config.yaml
head_dim: 32
intermediate_size: 256
hidden_act: "squared_reglu"
norm_place: "pre"
norm_eps: 1e-06
rope_theta: 1020.0
init: "normal"
lr_mult_up: 0.608
max_grad_norm: 1.0
warmup_steps: 103
schedule: "wsd"
max_seq_len: 512
Each number is 128 + 24 x the weight over its row's rms, rounded and kept within 0 to 255. Layers, rows and columns count from 0. Numbers have three digits each. The size before them is the row's rms in percent of the matrix's.

# layer 3 MLP gate, 256x128, rms 0.116, rows 188-224, columns 0-127
094:130066130087075111151133098111085112128155094123168130131118117133125120104093134108092140172119154143173098117155138113108099137133129118115149121101145149160139127139118154131147115149112119160145130117173122070118162115086106127123184147154143099134104120162119143101109166107138121176159129134116129138129109089147133129129124089138121116156152116099116141112112129088067171105140
087:123155181141139149175157092090164148163072132122128113123097126109156125147128117118068158090120130125105110145097082112136117116121120106139133126135123175083147096112129122159124159124145100142113116121102164093091102143121093157106118122125117140093150125168151125131132121146131158108155150112123124114178127094106139138139138084116154104126117122158117148154107186158100124106093
100:112157147103148145082078118145088117128135142170136163145108138121155160130146145111127122170084114149119158097148136161153143124160113125109088128106125112144118146080082127124084089161142148153097125144100133098143126120121136110123097135069144095119130172119092128098142071160124113134181113141095133103131140106113107124114120081092115145142111172111126120131113148110145130103124
098:185134126087104097140111158144137122092149122165140112122182140135160115137094126085098119125158139137154104074164177128097092167085165103144106131144099122144119109109094129148119130125137148154148125106136090143108144120096145129126129117109139128139164136138114121124149108121138154129070137155093154134097099143139122096106120144148126153156171132147114152194116144149091107148114
104:143117143146060119148092112122156113104122090113140133136110140145104151122145113140117145138154156131083143174122151090104124140132130128123133126147120150151104134165116126123105112131152145119147166107119138131137111122108154093129091147109103136152090099152157134083072167099103118130128100112117182120171109148115150123114085107125111124077136179088137112115067138161144104157098
100:113116127095102128135113147110126086127093120132141154140129136116155128148143138105113146143069122155115129121108154178144140159115126123076193127122104197172131106100127158141129100113119146139112169115169114142146114153117153132111132135113145084112177130092117117126130123112129138127132108124073108150148191153124112087120130158160120110116093103166123141108075145140154147141112
093:156134134117107150121114112108100108118104034142104090140107138139141139147134099098140115135146172120180128124152111116116161133173122114154135123105117154144158120120124131116121110102166124111171164125151126135148122124090079142130130154119117129125105123147110173113151088177084136144146087111142147126181104142163131142141145118097147134201132114159101119135123141147117153117107
110:126141127134101158114156133099132089130143096122056122115082149119150144108078133149084108124140103154148144185136122146129133115133149099144109105122136153140141123154114116151118102090155141153124168120147095171150107128117102064153073085110134124136130118132118147143102115153091114122098139132157144114123110134163141124115111152091112169129137105145096130167134106117100170126083
102:130102153127133095138132141174118106134112112126108124157117125151133141145149132098109146120139122164108178148099127137133082067104129135114136134132121099166137144111110179144103123127125160108115144198164177068154120069140148105136174110122115116151150121134106102127140133094125128140169121144150141106108111097098103133130149109117107150132122089135102105140108139084073129125089
106:143105113090123137107147129130167143163132110115125140187128168147138123098136121166138158135139117128152129140138132127144120117105069076122130179125131138159116161127150117092144137160117180120117125174130162105134127143090160124128082112130096142141116161125109148140083148134143130160098122155161095124119111086162138130141121148070111151079165117136159140162099126085131149153135
102:126130094158119132117164065115115108169093133130175122137138102147084130128138115090117153136101117121133131125179083140164125128123119125134119112130155108127090140092112113104148148156179154122136095124196098149124113131103132109154149128062123146073141156128144107187136155103151149157158141114118117149148151139137137157129113106155135129114136147090145140108156149094132123133100
087:156138162113151126128129138141133104144132135147098138140147120118132115167104147136136105090096125140146173135105064150127129139090166102167143098150119120147127144107086128088112120088132120122099181134165106145119129113130084096108121154143108153152129127125107127124163139112160140088120147133151114095133125161133122090128089131134105142148106124165113100101110070063078134127178
106:120141117120092114103172118112125157114123132163138140156128110074080131156110132125106129129109123116150166141148113135115156128122130128146152120133137124132133123150118102108097165180144147144123140142117100150108035199165121120110085167090130127115174113124147115109147127140114119124154160110134147104098068151165134114100144163122151135122147114136149115133143175117175142127124
085:149148122112150096182149115193169156169148130132122141151099133134072143171138079116119137138106136182163152154104189144137117124116123105140112135132110120121178094156122111109168128135141106122118149103150134156161117131136093103136102143089102143107120137109133120107123130130087138120154097092102115142147125136184141162129132138128135132084114110119130127159111105131110138073129
109:086128111164185094137093128115118114146107112115093134130124118110182103174105122150129120153153134120104107135113109128136158145098143122143163094122086142096111132150124081143131147084143119103157160123126088106143153126147168111135107120161121109093072164112119125107146131120167140151151150150161130113139136164100162124109119145127064121178163142134157091132104128111129104117128
115:076112113155166145128116133087115153088167110171125172090110143128128101095110132140126128148145111112108146109181141131147095156088142122157087126138138143134080156112117093101143110177150122132086150117153105147089163115145191131142140122146110141117111172146100115120161158122121117141131140126122120107130123173161116142126178094094123123173118136130120094104151118125136146116139
106:127158093085149146147113175099123133145131106131100133141102130154172074144116084142115125187169127092134176119132119092121130119129128125102140146114117123146152115102165136175136135160094082127122130106150144131121178118100102127137139111125137099131139115103143140124128082070100122136135130116121159078129084094125131148117115125150142112087105149132126100121133086166087101133104
102:079114114111140095137087113108107121106094146140153143120123135133129111137103112122102110092106109159091084106117118179172130162134141158191143100142114148143092134120116137105121141110142102155158109123101073135102117133059142095095118143124144135102154157151124145121151136152105130120106143136178125072162113116114113155133100112127135134130154162084115135131109141105157148133173
107:129129177130140115146123104106149126162118085158149150188147103076134133174105131112118106106100152103155098132139114122108150141112135134134136098097118108164115133101174102162162123112177148135106138086153140089121114094126150172131124094147156108138120125145131149109122108110109101146111088107153163120176153123141112156117130113096121133163095103110146132139177110092155119090127
102:098110075094141127095131154149124129132121138121091125082129148156118159109120131107143128107120154125145102145150160119143149096139146134133145135117150151143092106184148124113118129144147164123097169123171165099160112113109071124165151097140107119132144150130085134127149128147144128096145110093143092143183118106094099190097129124126136115143132141152166160125099099092131082146108
112:182159129120110114181159144166142127140125103119134140142139064136136120112138095134130121142128104147125109128122157125153156141100088109109116100140135137109154099115119119161175132121178125104123148090092092106111125141167147108071143128129084161123127162135152091114098134109108075118136069118133147144154169108133159126093111138088113140119115135170126135156125117158162131109139
093:149119148095133088180098148133132115160117144132086172136157078131111132099143127155153128125148144112108141118132106157143113195130147112109117132210131148098143134141106111118124133107119120115147133090124126124105146154120130141104120076145085120125105147112160109148104128104083069123097116131077127145147121174116137149122130089131101134136152132135129124065138110110124108136162
092:110112118152124144125087100107146130139111105128116151137100121131175125133136123167104139124135115109129118177140132136164134132110126140102134076124097150101118165071165120119135101109126100160149121116145109089178144143140112084104130112129163151110131152141125123144076151099144092141117179157138144161096120196151088093100144137125162127100141099142140102099111116145174112125162
101:113110130099116134132172116147145150120117110164150130108132152132125173145112144147093194123123152089121100107129160167136172155129130148103155129193121159131117173159119124128083113114109103151136099111143128100123110163119133152114114138147112116147137172125148159148153125089153142141120129147124120163156128173149195103123166171114110092109130107121147087127130100118167109138128
107:130131165116137132135123148115155167178167110135103191110097130076116134146115148093131112137150106160100160144097137135106092122138145120114109198127132190114128132177140144115151124163137141119099126110157100104146094112130107115109099146122142120136144131153118113138109165091089148082084109123127100112147123141152103139109111090136148116137146091117151075111141130150144150106119
099:142097129134059137110104102110108109114101107115148125141149157142096128147118137169104129137165120120126146156133123119141171127119156135124111109151114131128111141164118095108118121118117155120138100137155137103183107119143138076122135093125158086100122159117108118166103174131105111201094103077127116157136097139107121127141111101147177130111149111095136123128156093080107082131137
103:127108173150135132162135167141121086131133125111146185176124100131143088135122135108129141141180118135131128133117136165153115123162117129091165121100159166113152147155127138139137128110154184142131110133139136132119078106108156090132137129126158162134137148123133114173096132112125173091123132140145067114160145116122143085059104115156143099127118108090148134162128111087110142131137
101:163124123133094127127156107099099124118167120147103148113095139118133133113121131128104110151094100171140126137171103169105145103159151129124131123166105137102116138127092108136158113149132137164168125118124131084113161126104158147138099136127131088112137154096119094097114161131146104090183114141132135163145162150146109203106141112098114146124130115170119158166133116152079149170099
105:145141126144158119142156162135101105127128126118133132133126110141138142091121130134112134147121098070157141131158153126130129135107160143184146126116170128171153119179152101148118139133106117141147135129105192151084178126183109116148116153101070106125109092096123153123114153127129138068116139119101179129155114158104158131139127144142153163156141084114107119118149129141136164147100
100:173095106135157106097148091167160164117126133110092144130120126117157089101108142133129101106135177088142147127134135148126140158114159128118069122100117139167131136135124099155148157150127134131117082176134092094103112090128138111115111150078165119109157157136157117118115113155134137121090141125128097123175071122138143121120109115127113112133096163163171099161110141125113134090124
096:150150155123123162129155137121134116117108159138110090100122126110109160107135133078122169158149134143136098123081144124151120125101112085173093121152125102125127158117073115102142160150167168148161165095120185121101091089164155130131135117172133130116150087110119128130104127147131118160115079130140142129156154116105140109108142104114145133191119116149100138107149095122108118161131
099:076127148150125099125175145122102127089130108135085114128117140143161141111098117187103099097134138114096133151098171146132086107152092097160112137133147122140136141145105143113102135140133094127136100147167172139149166101096122133107133120183128132148158160132118141149120110175132155092139115120099122135124162190142167152145135161169112141151142157143118117118100114137106082137127
096:098115132147117115116079161145152127125103128138131184150120169095111085142139113119138153148144107120124123116122157114138117142116156123128113119128137097105145159101161128121167135156105141094130135135148183090095073174100122166115121120167168154127091096124132119089123140148130125110111111116117047147192107131156122137152143121130139079116135142136149130124155163141149144133097
091:098112150144169118127093124132103136154155092118113136153129113100146128140107119144146151167181074150153123101113132116136118166145071113107129142153115149118169166147160129113068144117151142126100118151138130098173108102119151119108155111111157106126148113085133126151128138113147055117070137113104129146114095141170128137090115085127146106121111127139115130133139130156121169096134
086:101122123176111109130165087146165111123126116122152109115070151129111163138144130124132088133148139145135152157085101095153104150126098110062101117135140160158170117131148070148112102113119123159100140117088150107088172090138096107136091116125125194149124138102152144102156128121079112135113116122092150118156101143119148133115120143101135141115153126155113115119132106151114132117115
108:157117142117122166122106096140106131127133120180118111100095135160154123099113141189105103097168137060171155121141086103153114083152147152125135128116138084146127172110154123145146142144144146104144119125115131125101113134149105092093159129102123134129131169138163140161107155150129146125147150164109098144135131133127122111119137147073175174108103113157107112120142136147163102147150
112:179113113162142109092118112094140084132118127191138131140124155114178167114166129122132096117112153132121106134141084104162126152135105110101129139116111146108105139126110123123162155142107116146178141110119120156142162156169100105144166151156108151118155114105111081117116122095176121161121115160111113142095119152110126099168104097107154142087129153139141172159140138101139131164115
# layer 3 MLP up, 256x128, rms 0.116, rows 188-223, columns 0-127
098:147070102091104115133105108099112150134120094148129121134128134128141116133099119112099154125111114089123115144141161116099115123163117159090124114121114155167093120177118125159152141134095149163156146081136123095128170117079151130172161156170135111142124118171129143147128160111130076177139147139105139155141136121091163126107130114125160127134122127094156092102069129108108144134151
098:148121081167120150115126134151140061129164088143133152109118133129077143114158143138195120161130137137129117144160160135091096138111130121110148144147120110198083153107097124117077138132146143162129147156158098157183133076130151151125117120143139145152127101115135146139148113129142115136115087147119117106107124097135124101153114122121083157117144123101125113130122098118160125142171
104:134121104170135112155110124123139120166133092108144109126143144131099129150128159135107193126124168162136128178096152084139146171092133147116137101166127150076139110142128108137133140030134163109141152116122130141164130115127105173102132119159161133139149116141139108128120133163082114115116143108132123157140147161152163153154106150112130082099121087134130150158123126122112148127114
100:107100122192142123147161115142110095135104141152137082092098141094110140148120120106147145167122117144104155133095136120123090114144124107118129142102180175127138150145137140086142115119128097130123099149160135124140106113168105108124121149131148091099074124129162153138074166178140146128135110086132099126128129170135125171176180105128117135142125122154151118108157102094140139110141
097:146092125150083122152077155107171147128143153155127137145120150131112141139169145118141116127096150106119132151116139134087142174151118149142092148118152103109101101134132165130148148124163127106141130089111128129139129115139144103134130144080091096162135095103159125060061129107121120122150134090125124179161122125102160112100096101114115121097107141088131137124101092153127081124133
100:087124156116097132109136164122088104110110145125134125143131153162124102138110133134124137098089115150091095101132154161169096137127096158103151130120078148146097097100106129130143069130107128113173150117126103140121154132128170132106130150111118137125144121097125123122099131088157151103109108116116127160149136169115058108101177177115141105134123093160124139139071109155135130132098
096:142119119160139119077088078120108127127119092109120117145093088131111139145111106137169117119090160132121100140144101110104180160184153130134126103113117147121128114159142060112117149087180127118139143103118115090150124136158129129132136164075150111129115130141141148126078102134160129163146092113142173139175097092142114120115124136090141122136138104143103136150110111115145157111129
099:098125130120134105115097121162125110168140150122194175135159104130107121146135132113132166121138132142119115085121135092154127147123150149111169127109128131104142131099116116102116145139119142090153130115145164104184129124140125167085177165124151119107157123110152132115127127120149094141144119098114071164080140120093093104137136121130107128114183142079173136089124135136124136115185
109:133129107096084105151132151121147103130164109106119073112098124124129137145110124079106133145146150088152165123106117118128125121089103133106154126119146123131133151130118142126087112137092121153152123168176145074159151073138149107167185104125115134135156116143137116160123152144121128156180124111142146176098140099125119135153129157114099190123118126131106117115116126119073127158092
100:096141148133183121131087124127108126125134150135148122096125097125107135121126148125139123129115150118130100143118133133116182098177116144137126086145117127122149118168109159140128185097139105116109096098145109116141122135151111158169177124112144102104134136139117134067147086108106121087149124107113119128121095130127126127076133096149152087168127116118067135121189121197110130125133
095:093149126147131146091117108166126117164127118158162122134151136169131134098183108111107128136125151136122171155157080128155146125113127111138123132104155107134073133106120114122159125151152160156182086147124137112115114152144118137163156097128133114118122135131117125154118195109128147103144123108125050145135136148151115142138094088195140129130084113137165134097136135114126167128120
089:136124117150156116111138115146138101155118159146123151120134118134162134181109152153157124169114107156166147140108103122134106168121133121169162069115147112122122146097163103122149133117111117128120130122168136171126147111133082113100143127168110183135150128178118109129163135118144097118118161120143111112101172129139137137128099149100113152137124145110123099121139061065138133070165
102:159127110123112122110171118133131150124122133169151139155155114064091138154117139117104110129084148152161155134127108131137143127105125114173136139127123131136122104128109118103112140142142137151150111133099117117118047192177107108122084168111142112110145129120148083091143114133125140132148158115103128097111075146162128140095153157138159151143140135135158090130156149131190151108137
083:131108146075136161135135142122124145113130135102121140151183152109131095103075113161136126116112122088142108096143104131106128185107134163109191131114126115158160154117154182106122137131166138136178167152125156107100157143158141134117162140139088155103144111156105118136129120129160121129111121115150096141126116104111131124088080070110131149097128121116114156138138105138150145169153
100:144111131142127104118127133133124112171118123122142134099118117128147137112153130094140132128146126118098160122130118079165106086127130178122166107122137110098151157134132129144148157155191122117157119101120049133131105102139085141157093098111089118075155119121124157175147139079116085146111120094131152143146088121120117161122093112077119118130119119130115130121141140164119111114186
108:125104114173138112153134132146111134096100103105097129132123144131117068128127125145147120135133126090121132108144098154168114147124146083138114125127124149099135145106113113121084159153111138121115114114135110140087194112115133111106175118121090069131147149121081150138129110115170149124089122115128088122095121148118087151104118155107113099108123132080096090155124133126172182175142
105:132132101111155110099140128156108120151089088098058142098114137123179080103105137121149120128177134104127168146132170116158131145094138179128150101129121110118160153120160155168151140122104079117164122133151135117085173146111130130119092115166107102133154144097131125091128115116115146093121115132148141126135116110123121120121172155148162133083101140141126102138154081152135128114125
100:177135137130112137097132093166129110121137122114105146130097116154174139132115142158081133171149124089171146178128097094108087145118144123116113164086140124093131132127122145144142157153126151086104152113138177107148128128165133124118136127149095112130094120096139128130109110107147122142171152119090099150085136167155131145149149129137126119143083134165164114135102142176100110120072
101:150138166111165102132111114105117149092131170116127108116145122111101111109138132160108131167112149134138148115118141098121077086128127093174096111141147127085105054170068127125130113149139194103107161134114126093150095095093104107159133143183116126155160136123118147119157132159122138169137130154119122115115117150121171132122104140111128127108146148130126164119128145112139141165125
099:144174171164105139167143099095139119135141132125174130164132129118142113125160148120104117127136093132109152105085104133113126158118094128130113140144117117101183167103121140107137107119111122130163081141094112162132149135155180146115099152079145142143117101112168116122105121105095130165119147150132154116093138157136164086175145131133107132113112123118064088124137166145125161112138
109:131113128161100119146203119158156144119159125119138126129125136137135152133128143122122139146109088134192139121109157086081095109100118124172162158132144110112090110165116125116146077091101147156102121132092126137118115179169116131142110139122146113085127133134105141084148158109112125111133094159100109127111093091074139093143149124116112168102180136126151129137126125135142115133125
100:136083135101140098133176142116141147163116169151127152095148160139155091139109097119151163154103122114162151107140069128137103140141143142166125078197099131118130175094111141124137132149119116148117117090102152181084139117154129154140091134176144139118132139132115140155150089138137153114152111176094102106134127128095105119135111112141128114140168149138117139123134116124165123102113
094:138123142111117130136180165134101110138117161137146117105136169102085136126085142120140128104108156143106147102136113088093121122172138145138148148148134103144127120166094126138096150120126161124093123119129170156097105085121153157160122152137106103143120101102131137114166109169125149130126111094115095103170126081123174170156091112107114120148112166124092145138154169133083150100097
100:159092116143125131072114105140124171111123145139122132147150121121160117123126114158107109110167139123097130093099132141104106104155158175126125123126184149075142119146106125125127117132158132124150125097124142089113139143087121133128140138112134132180202127157112111124141133102116099141128090144093124109131155111133139128091123149107150115167083143123072126107144101112062093169119
105:113121150138150146094089130154142169147154144166146166134141131145137115163123129098094172130112101158129113166135090178092098093130093137158095153102122140092149094130105142163136127133209141157075150132146103095142108127137131117125108097143120125124139111154132104176144122110113099113110115135111127138125139142120119164125121114103165131144107113105140078108165145144106175116108
104:144167165122119129154163124091151160149117145157138119090118071145113171108102152105098107137144147138150132133166090121108122093092089152147155080138127165148135143151123130132080103124121068149159099154106172150093126105116112077150079120114145127132117118127131136140122151134089115132133126169173127154107123112132131136141130140107114115122142171130102146124179149158130138110109
105:172108104182084124131119106114110126131130137112131154124117128106107147158098166152176096126145142108130111167125116126103116124091132137152122166122099091099132120165160084123151091162101091090108167106125148119130127158173113188129136091120127125132099073141111117112090112148099133072094154104123100089089137138142119122152129125115110160142112122108140125156120129126112112139103
101:101132113124151118124103159144137132142088150116125110142141133143123106127151108116135159120160172081123111136081133112150132138089119110141121117114140107145136122123173172112089145129109108103102131155129169157137112132145100120132127120131125159130117103150129153154131083115117138158093107092141133083111089096098154053159115134158152122134088140081132093097127123113204115092159
101:071083126120151117133125103128129118138157113150130146142134142123099142159154097127174125126183148189145168124099133154150119120139083118107146115156098124091145120084122153133122142126104124086157122137133117145156113134097130154118148117128130137146149098110118144130109176122075096183156121088115133143100156092126115131118079122102111095082098149124143116124107094085106114109113
106:097155109127141152144141139128132065148138157156119174105175106118105152149146170157154184146133116154138141133122155133114115102094103179123127114162133155080113136155104141099093119096114134128139125045083147163186169147123133145123106143129133159138106136125094164139131130132106115148155112116160155114136133126138102131118101137146148152125167102137101152137134141127132150141140
095:115158120134145119117101099112087123141133147132101177162124138147106121118142141116133111068118127141082124120130107111127150087140122164125174139104122143077119124154142134110117113123116109101097109116121154092123167161136104120075100144119113109129114139135146119103128162107129140077131130148189102104128127122153157162132109153099114071133107149138159130103099156134047101111142
106:101125136143107144127150134140100103102141102118113128158116120132143164092093098149092111093138117067100153164099174140152084109139097112166130124135144122129127130137114134116107160165121103100141090136171131110151151134101109097090124113196139130153187154157144135144103149152130134105113094114129117141135159172148126128120149174170086134137114165118116094111112122120118107152109
100:128120095131136069099125107134132111118182092148144087137094154157110183112119119135097105104101144116124112096085144098126131149120153137108122182167136168140113126124150169120110160091123162155124154144114104142124105123106101119124085090132113117116100155140072159089160124139136147117143163108142110130116093108118147132149145128128179127078111135157101125098149103113137113132114
091:176140095091087118155152105120150112126108144142121094101156139127143149144178147137122157105070150134122115143108140163144111107109157128115145110123153133137106105136099147159163099139149108132129112077114161140127131172165094138133129124134134137134082138152132138104151127125065180162145131154168153145130170104094113120147106185113088153145104128113129114121124130095128097155145
084:135093177161098130119118148092169157068146128094093123114148133151159101130121169108113114141126093094128087109110087120117152135149093140119113137083149140112123114074090133104163114122112113104155136143174128114135141137133113158110130142130119133129129167180133133087116133164130141091116138098109101140087158118119124157128079116136137129136125142165086129132155114127072162124122
109:131128130152138153126120115100105110073147107157131148101053153143070079131132120130118143164123135142112141122153137131137144136122162155104105104113130132077105091171128189154159150122146171161097128153139147108113124102145128152141182132107144108136113101135146119109071153109140148164110118111112160111125152110142138109081122130114132126090104100112112163171123132131116114133124
# layer 3 MLP down (transposed), 256x128, rms 0.17, rows 188-223, columns 0-127
102:110133137090142096124126108152096103126138152086157130084146115158128103172138119148094118106083113102124147117131128160106161120175135121168081110136103157135169109104114114147148129137163103136124106126095120108124130179155082128139122147132091148089109112116116161154108135164128150128116140134112132120168096163135110111101061095124133087133125116118128116147066084138111139126142
094:100138148150136127137114112103163191090103125144158097124146159088132139101153146097123124166144108131097117116121136120146101106112141125155136154122147111169118140105130188134155123131129154140121108130144128107127118145159137161147118125104121138120101171184152102115114158111155115122141102123140165137125143175095145169174146095155147144122158081154121102100164191150150157147110
107:148130140147131135116163170098119147109110150126111106134139123152198099118125157116153134134145079160122109118107169123124122133134096134103099152147171127108145131140113133106112146082113096199102109164119098111148126100071119132105102094104176117163141144145155133141082153139126091116140149097136115158153139135139062145180135130129152149133119118157127120121121120104111134110148
109:113113118146137146107162122159080158195172128132147111126128150117157155136150126133138114103153122152114163123126169114087129118099144119091133112156117095174119120154113118127115127193098153148102142149134150103166125085139158119136110100115149149128114164122135139133126165147107131147132138077123147134120114139161137143120119158161177127155161064150122143109116121101108164153175
080:136124124175123172084135143123151142112182180127129132173132115079087128137160119107130101160125121104069124116135154118131132089119110150146127113114129137153133101117104142154118144092126130099109140112131139122116105164108180109146136109113125123141127129102099147158131089147124148143169126137128113141125129159110130077086132082173159101082154132140113129144149088161095088128160
098:136140116146156138087077123127163101181137144151174112072132133129147112095145133123064168111102096117099080127115156123161100138140136122136111174143079110126109146102118119146125129090079080128120153114131119119149127107111153105118137111132155091135130189130142137138096092147136120092103118148170121123125118122131117102122138152102122109138098109094125125163129123127169128157158
099:104119119145118140062096111129137148136120121135133104140145164152156140127122121129170132167088118127140151101188114129118129075136124150158116136160113171166133129073135123150101146168102134097153110128165172123117134129136134128152132123163157151078130123132097154126129131142157119092125094120122106174186148142100128119138175177144151134096150188126133133142124138116133111138119
108:088148155142129138133135099128168159161082192086128115130126112143145093099122134160198136135091139125096118130152099104119128145183118165126109153128111122107129123101128128117132112136139156100136154110126188093102110114175091129148169132134124072137164110140143127115146139117134067098128110098141130149106104122133116145139115124115143116129111113096160135153125133121156108091164
089:175143128133110108121141170103152141183072159133111152128129140172078086142131125105143100129107105157099154144136162114127101124113155153087146130111143105165188135118139158088108126093103151111118129161080131130099094115098144148155099126134117149115180163113135125127110100125127123155104122125130147116163118155139159167108134112107113097128147131095154138110152137131140141178130
104:096109154117123144109162120125115079121113096113104114134123129069132126128114105129124114138132114103137138177108156153116167170165166139153100122137151144136146137144133152136107158132155126088131122095119110147082122077148178166166137101110147151096181161094109151116102119115105088131112179160090144119137119127136126129124095084125093144115100132091156112137140116118108128084129
110:151113151137173108098106094112107132173105136154136178080161144146122130128095089117155149115126150134114106111128150093127170121162085106125108181153080132163118114150123156144110144099152114112174106155144121088100147164141105106140122116103125123125102133105102147129134143110092148143152120108113059141157136122120149074117114135146155117142149154105148115127113126141102149114084
084:155133113163136115125148119118116107133098117098099111137139166134133126118118062183135097170149134113136132125150158093134114133137156130085134131146121162108160138119173126077101101112123106121120126132138171122159110136121125159129081134120125122063099131134150145097150117102146178183113134097132122122147175094136116148168100123139121118119127149119105128156100110115064146115168
083:116117151124145154110135126092169134156163107149149128190162092152110161115145140147120144076128079086142172157140130177129120137109167101097134142072103174108130107138102134129142141157095124150148116160112144117150129165160136161120088081148131142106088096097137105138112136150123168162155116120147155103106139173127134117126144120139120133116139113157117144134151116134136151157129
111:078142109107118148121123111120144183113128130156093121124096103083108161114139121122126117120119110108121121127097134127120116149144146146120119134124188129163148152151168164158120138141133143152124123101129114187136100110120134132121079168170114114110120117142064102160132165115164075105147166129138132140134109131161148130175099143142166133162132109154159088101146120140109156170155
110:127137091123169095134117140143161106187120117154138135131111097131147115156128114124121119104163137155112092111120150148155118157127125084145159168125137137137104083146130121165111143096110115090094136093151101110142159122135139098131139116100155126096107106153132156122139122109116134109172132158117146168117134124102139168116132137160122113179107112113132140120176086126217141085153
113:181168131142138123134118092108115099106110170103139133121100102126087126175108121134099114141098147092131142137097072137160157076125128129123136124117148170108136117116150126101122091144111129070135155142158126105131105108114131125118151143159129103111128139127116169102154120113104152143109075142111101105142177087179132192125112109128107128114110140111130166115104123155152112089132
090:118129135115148111115137123144178163110148112142144153148120145139102127167162165168120161129132151126133142105084205169139097121093134130093120108126111111128127104116140128159126112162118150125150164173160162151091080179126104170081180122130143116125126083130152132110127155133118106106117114105103145107156133142147161116113153112123159143109131163115155087145155149154134122137119
098:150135107134093115114111153132123085121135128104162152116155154131150128115159157159126101135128130158150106170163139143124141101113131142125120100144134163089089131089125125126121163151110117109107141075149152168123130138100156128172131145124143127133145182083125155144163144099152139097148118173152148119125106128176099134167087101132062114097112089143116113108174116131153133118160
103:087140130100168141114111150151164112133095113127154106155157173094116151135173112138132102128164113093115112174170120101144123133131091154165102130130126146083153103116111173097096138107093121157110149101132122127170141142124134094126112087116140158120156142156109066133127125151129108125108118109080101123095095187116121085108104125118117121158113148112128122130130097125112161118118
105:154114171110084107168139121149112135156097140149152119138117160117135079161148114100139176153094118118106138122135156098140126148163145144113143148149171075080151122138154123091077136134131125118080117128121113119181112107096169107132108136098099097120142161126147105124121132109124130142080141139100197122100116138151145135112115140134105126120075100130121130103165143132145122111136
094:124175114105137119120087149112125142122162116123161150091107142109143118099150136189103124128128134115154169124130120144090129091094124147141140129137144098145138131121153124169117136163157147145173152088124103120156101147136129112132107101180112154127116141135129116144159109101147118155093107126163160130113126116136184176153165123172117126154105192143130103117146118189090128126107
106:123139104137157140115140094140128142162103115125148097153118118106162111154106069147112093106134085112169092145141114110123094137139111117142117131113124150096109128198107111113112143145068121076145118110124133148136134123157113124154118129120130109128141137143127138138124134134141149097118134095142068063170112098127122106103115132121127126151130112166130090194078097135161159150140
105:098102143120105100145135128127132138045089052119096132086128131123149129153109175137112117158126129105149124120109141131060132121117141092134112101136152135117110119130160117103107129125145139165103144112123114149142112128132122125161172106152132133155077119120122090142123134122119115105123132094144152168088114137168129137149106095152130106116137094098146101114122121127050125124089
111:130075090118116085120158097156149121081122102121101130140150112088099122116125111180120134150158120118096154097093115139104158139128133120134148133147161053145127139149106135131129132113109164154106097104106162128160102164113103151148099126116124126127154137155134107124111121104163085147091114147138113110155125129150108093147160118155134096144154180170137147127111100122075144126110
106:101134166124133122140116143112122137115147122094155163099143155125165138128116096142090129108131170123102189122144148133149090172126134141127136182094113170115107126154118074120160119162126161144079147128150091091121135101152123138131143167133149177113105149173102120163110174142114125122155090117138142140131132083118143141123151121188127179121144158135117119119123158138123123140143
081:138164140188094147128129104107143104180162137134093098170101095134117140121135130109118134145104168099130156114143103083137100157124103169137152139141149154136144105162168117110086149134118114119132109141163091131101145125113094119148120116132158130123102145102111130142119103155153134087083157140106113127133131119170125106145126087110118086133143114170116131132132122086096135052105
101:102135100159111156144109082152121146082137148130091164133097105112137107131125149089116122103170136086116148128138119083088083133098106152150126161131143090159131168111123095125133155177144083109139122094106140167116119155115127149120099131144069100126118102122131153129147125122128122120124096080117104155138103122108127123188109130148129117106136096131141118147161157110135079166120
091:128105128118063146134113160125125115113131151120157125112092116107157156073118127114176138113182137118118111162172106104137118121128105149170124103153164117120143143122107126052113134133137131117143110154142076095108128114131127104139121152085106123101130124120109122129162142106146158080163083088101149172069142107136096138125126115142132140135101127157137110135144104138087112112123
095:079081146086100090128123129106141136157122149153132147160095141076150099155106144139090094151113142162092134110129107102149161153171130160108154100130126124095126132084126169093135120103099098088104102158146141116134131094104137125134160096133110127129113122125121110134154087132100108113157088127121143143132136115124122143058129136115138127105094125110104127120134107096083111181122
100:087102158152135094116114134115159134109119152142136098114114099103156094097134104146145108115128135140107084141164137131161116138136133153120127099114114121148111140159143117164089053118132199064167125140110092081168107130138140097099130114115120127123097140140091140138158108134101124107123130125145129146109104158120114123125108134091116109188157145107106092133166098135129111145151
091:124089085168142124129133132141131095139184137116121115167113118185169135106108144140131110105104122155109153159131125145196149104140112167100149132104123094125148166150129124121143133115139121115097145135104177139169140139126131099143132149146077122092124124094134133143109133100094101132103118160123091168160153137145116107136128127129103093167160123089160183145129110155118125090136
076:091104124123130154153133103120142124085102113101097119134103117177106092092134122144122128107121131097175156099122140117118158121117126142097132129116163182133148086130131110124147126139123142166123162110099098126123107132097133169151121153127151098064162156147156120109126107105163100172109115145117136143172145130098076118166151132102160134122156135137142087090158142131157079133146
105:147154136154149082146135128108124116157133157107164125141118124130102153118150060117101144121102150114111114094163130144143166203117126119141156112145156142125100171102122143184120120152151134141104156131095120138136089170142106117127094126130153116140145138127104140093120139149207121135123135119126168105148123142141101150130129138068147106084115144124125132151139139125194138133137
112:167122104075134091148124142151109140118146111156149148094104144085155127153153119128135146131117128133131079151148142121121139093124158100119097114162136099110146149140111161122147041138140093153146105144144141181143170143104172142150152120090134115130103122136131110123126115136091129132137119094171102141150130119110075124134135197130135148097095107153140106108121150107132136092129
105:071121110113131173144142121123115131159117108109075117095141116116127166124150087132181114083149132078131143122137109127119123153149112133136138156134182118120097108150104135122129114125153126112120124101105119139127099124126134141102160139112124165104124165130119123115131122091144123194131107118135094140084129131185120072106109087147142148103104119081077110133130120114083145139173
097:101140112107121154083135154132108105143142148117139127132143095069125140162158132153124118120084111129112097129140109143097137092162100147142118104140086123090145089105123094107133105155135089118099165131113081110153134136143147127112123089143095095147118119149117169116163095077132109151127123147164107103094155159126105115126146120059083123149144145138097147094118119127163105120116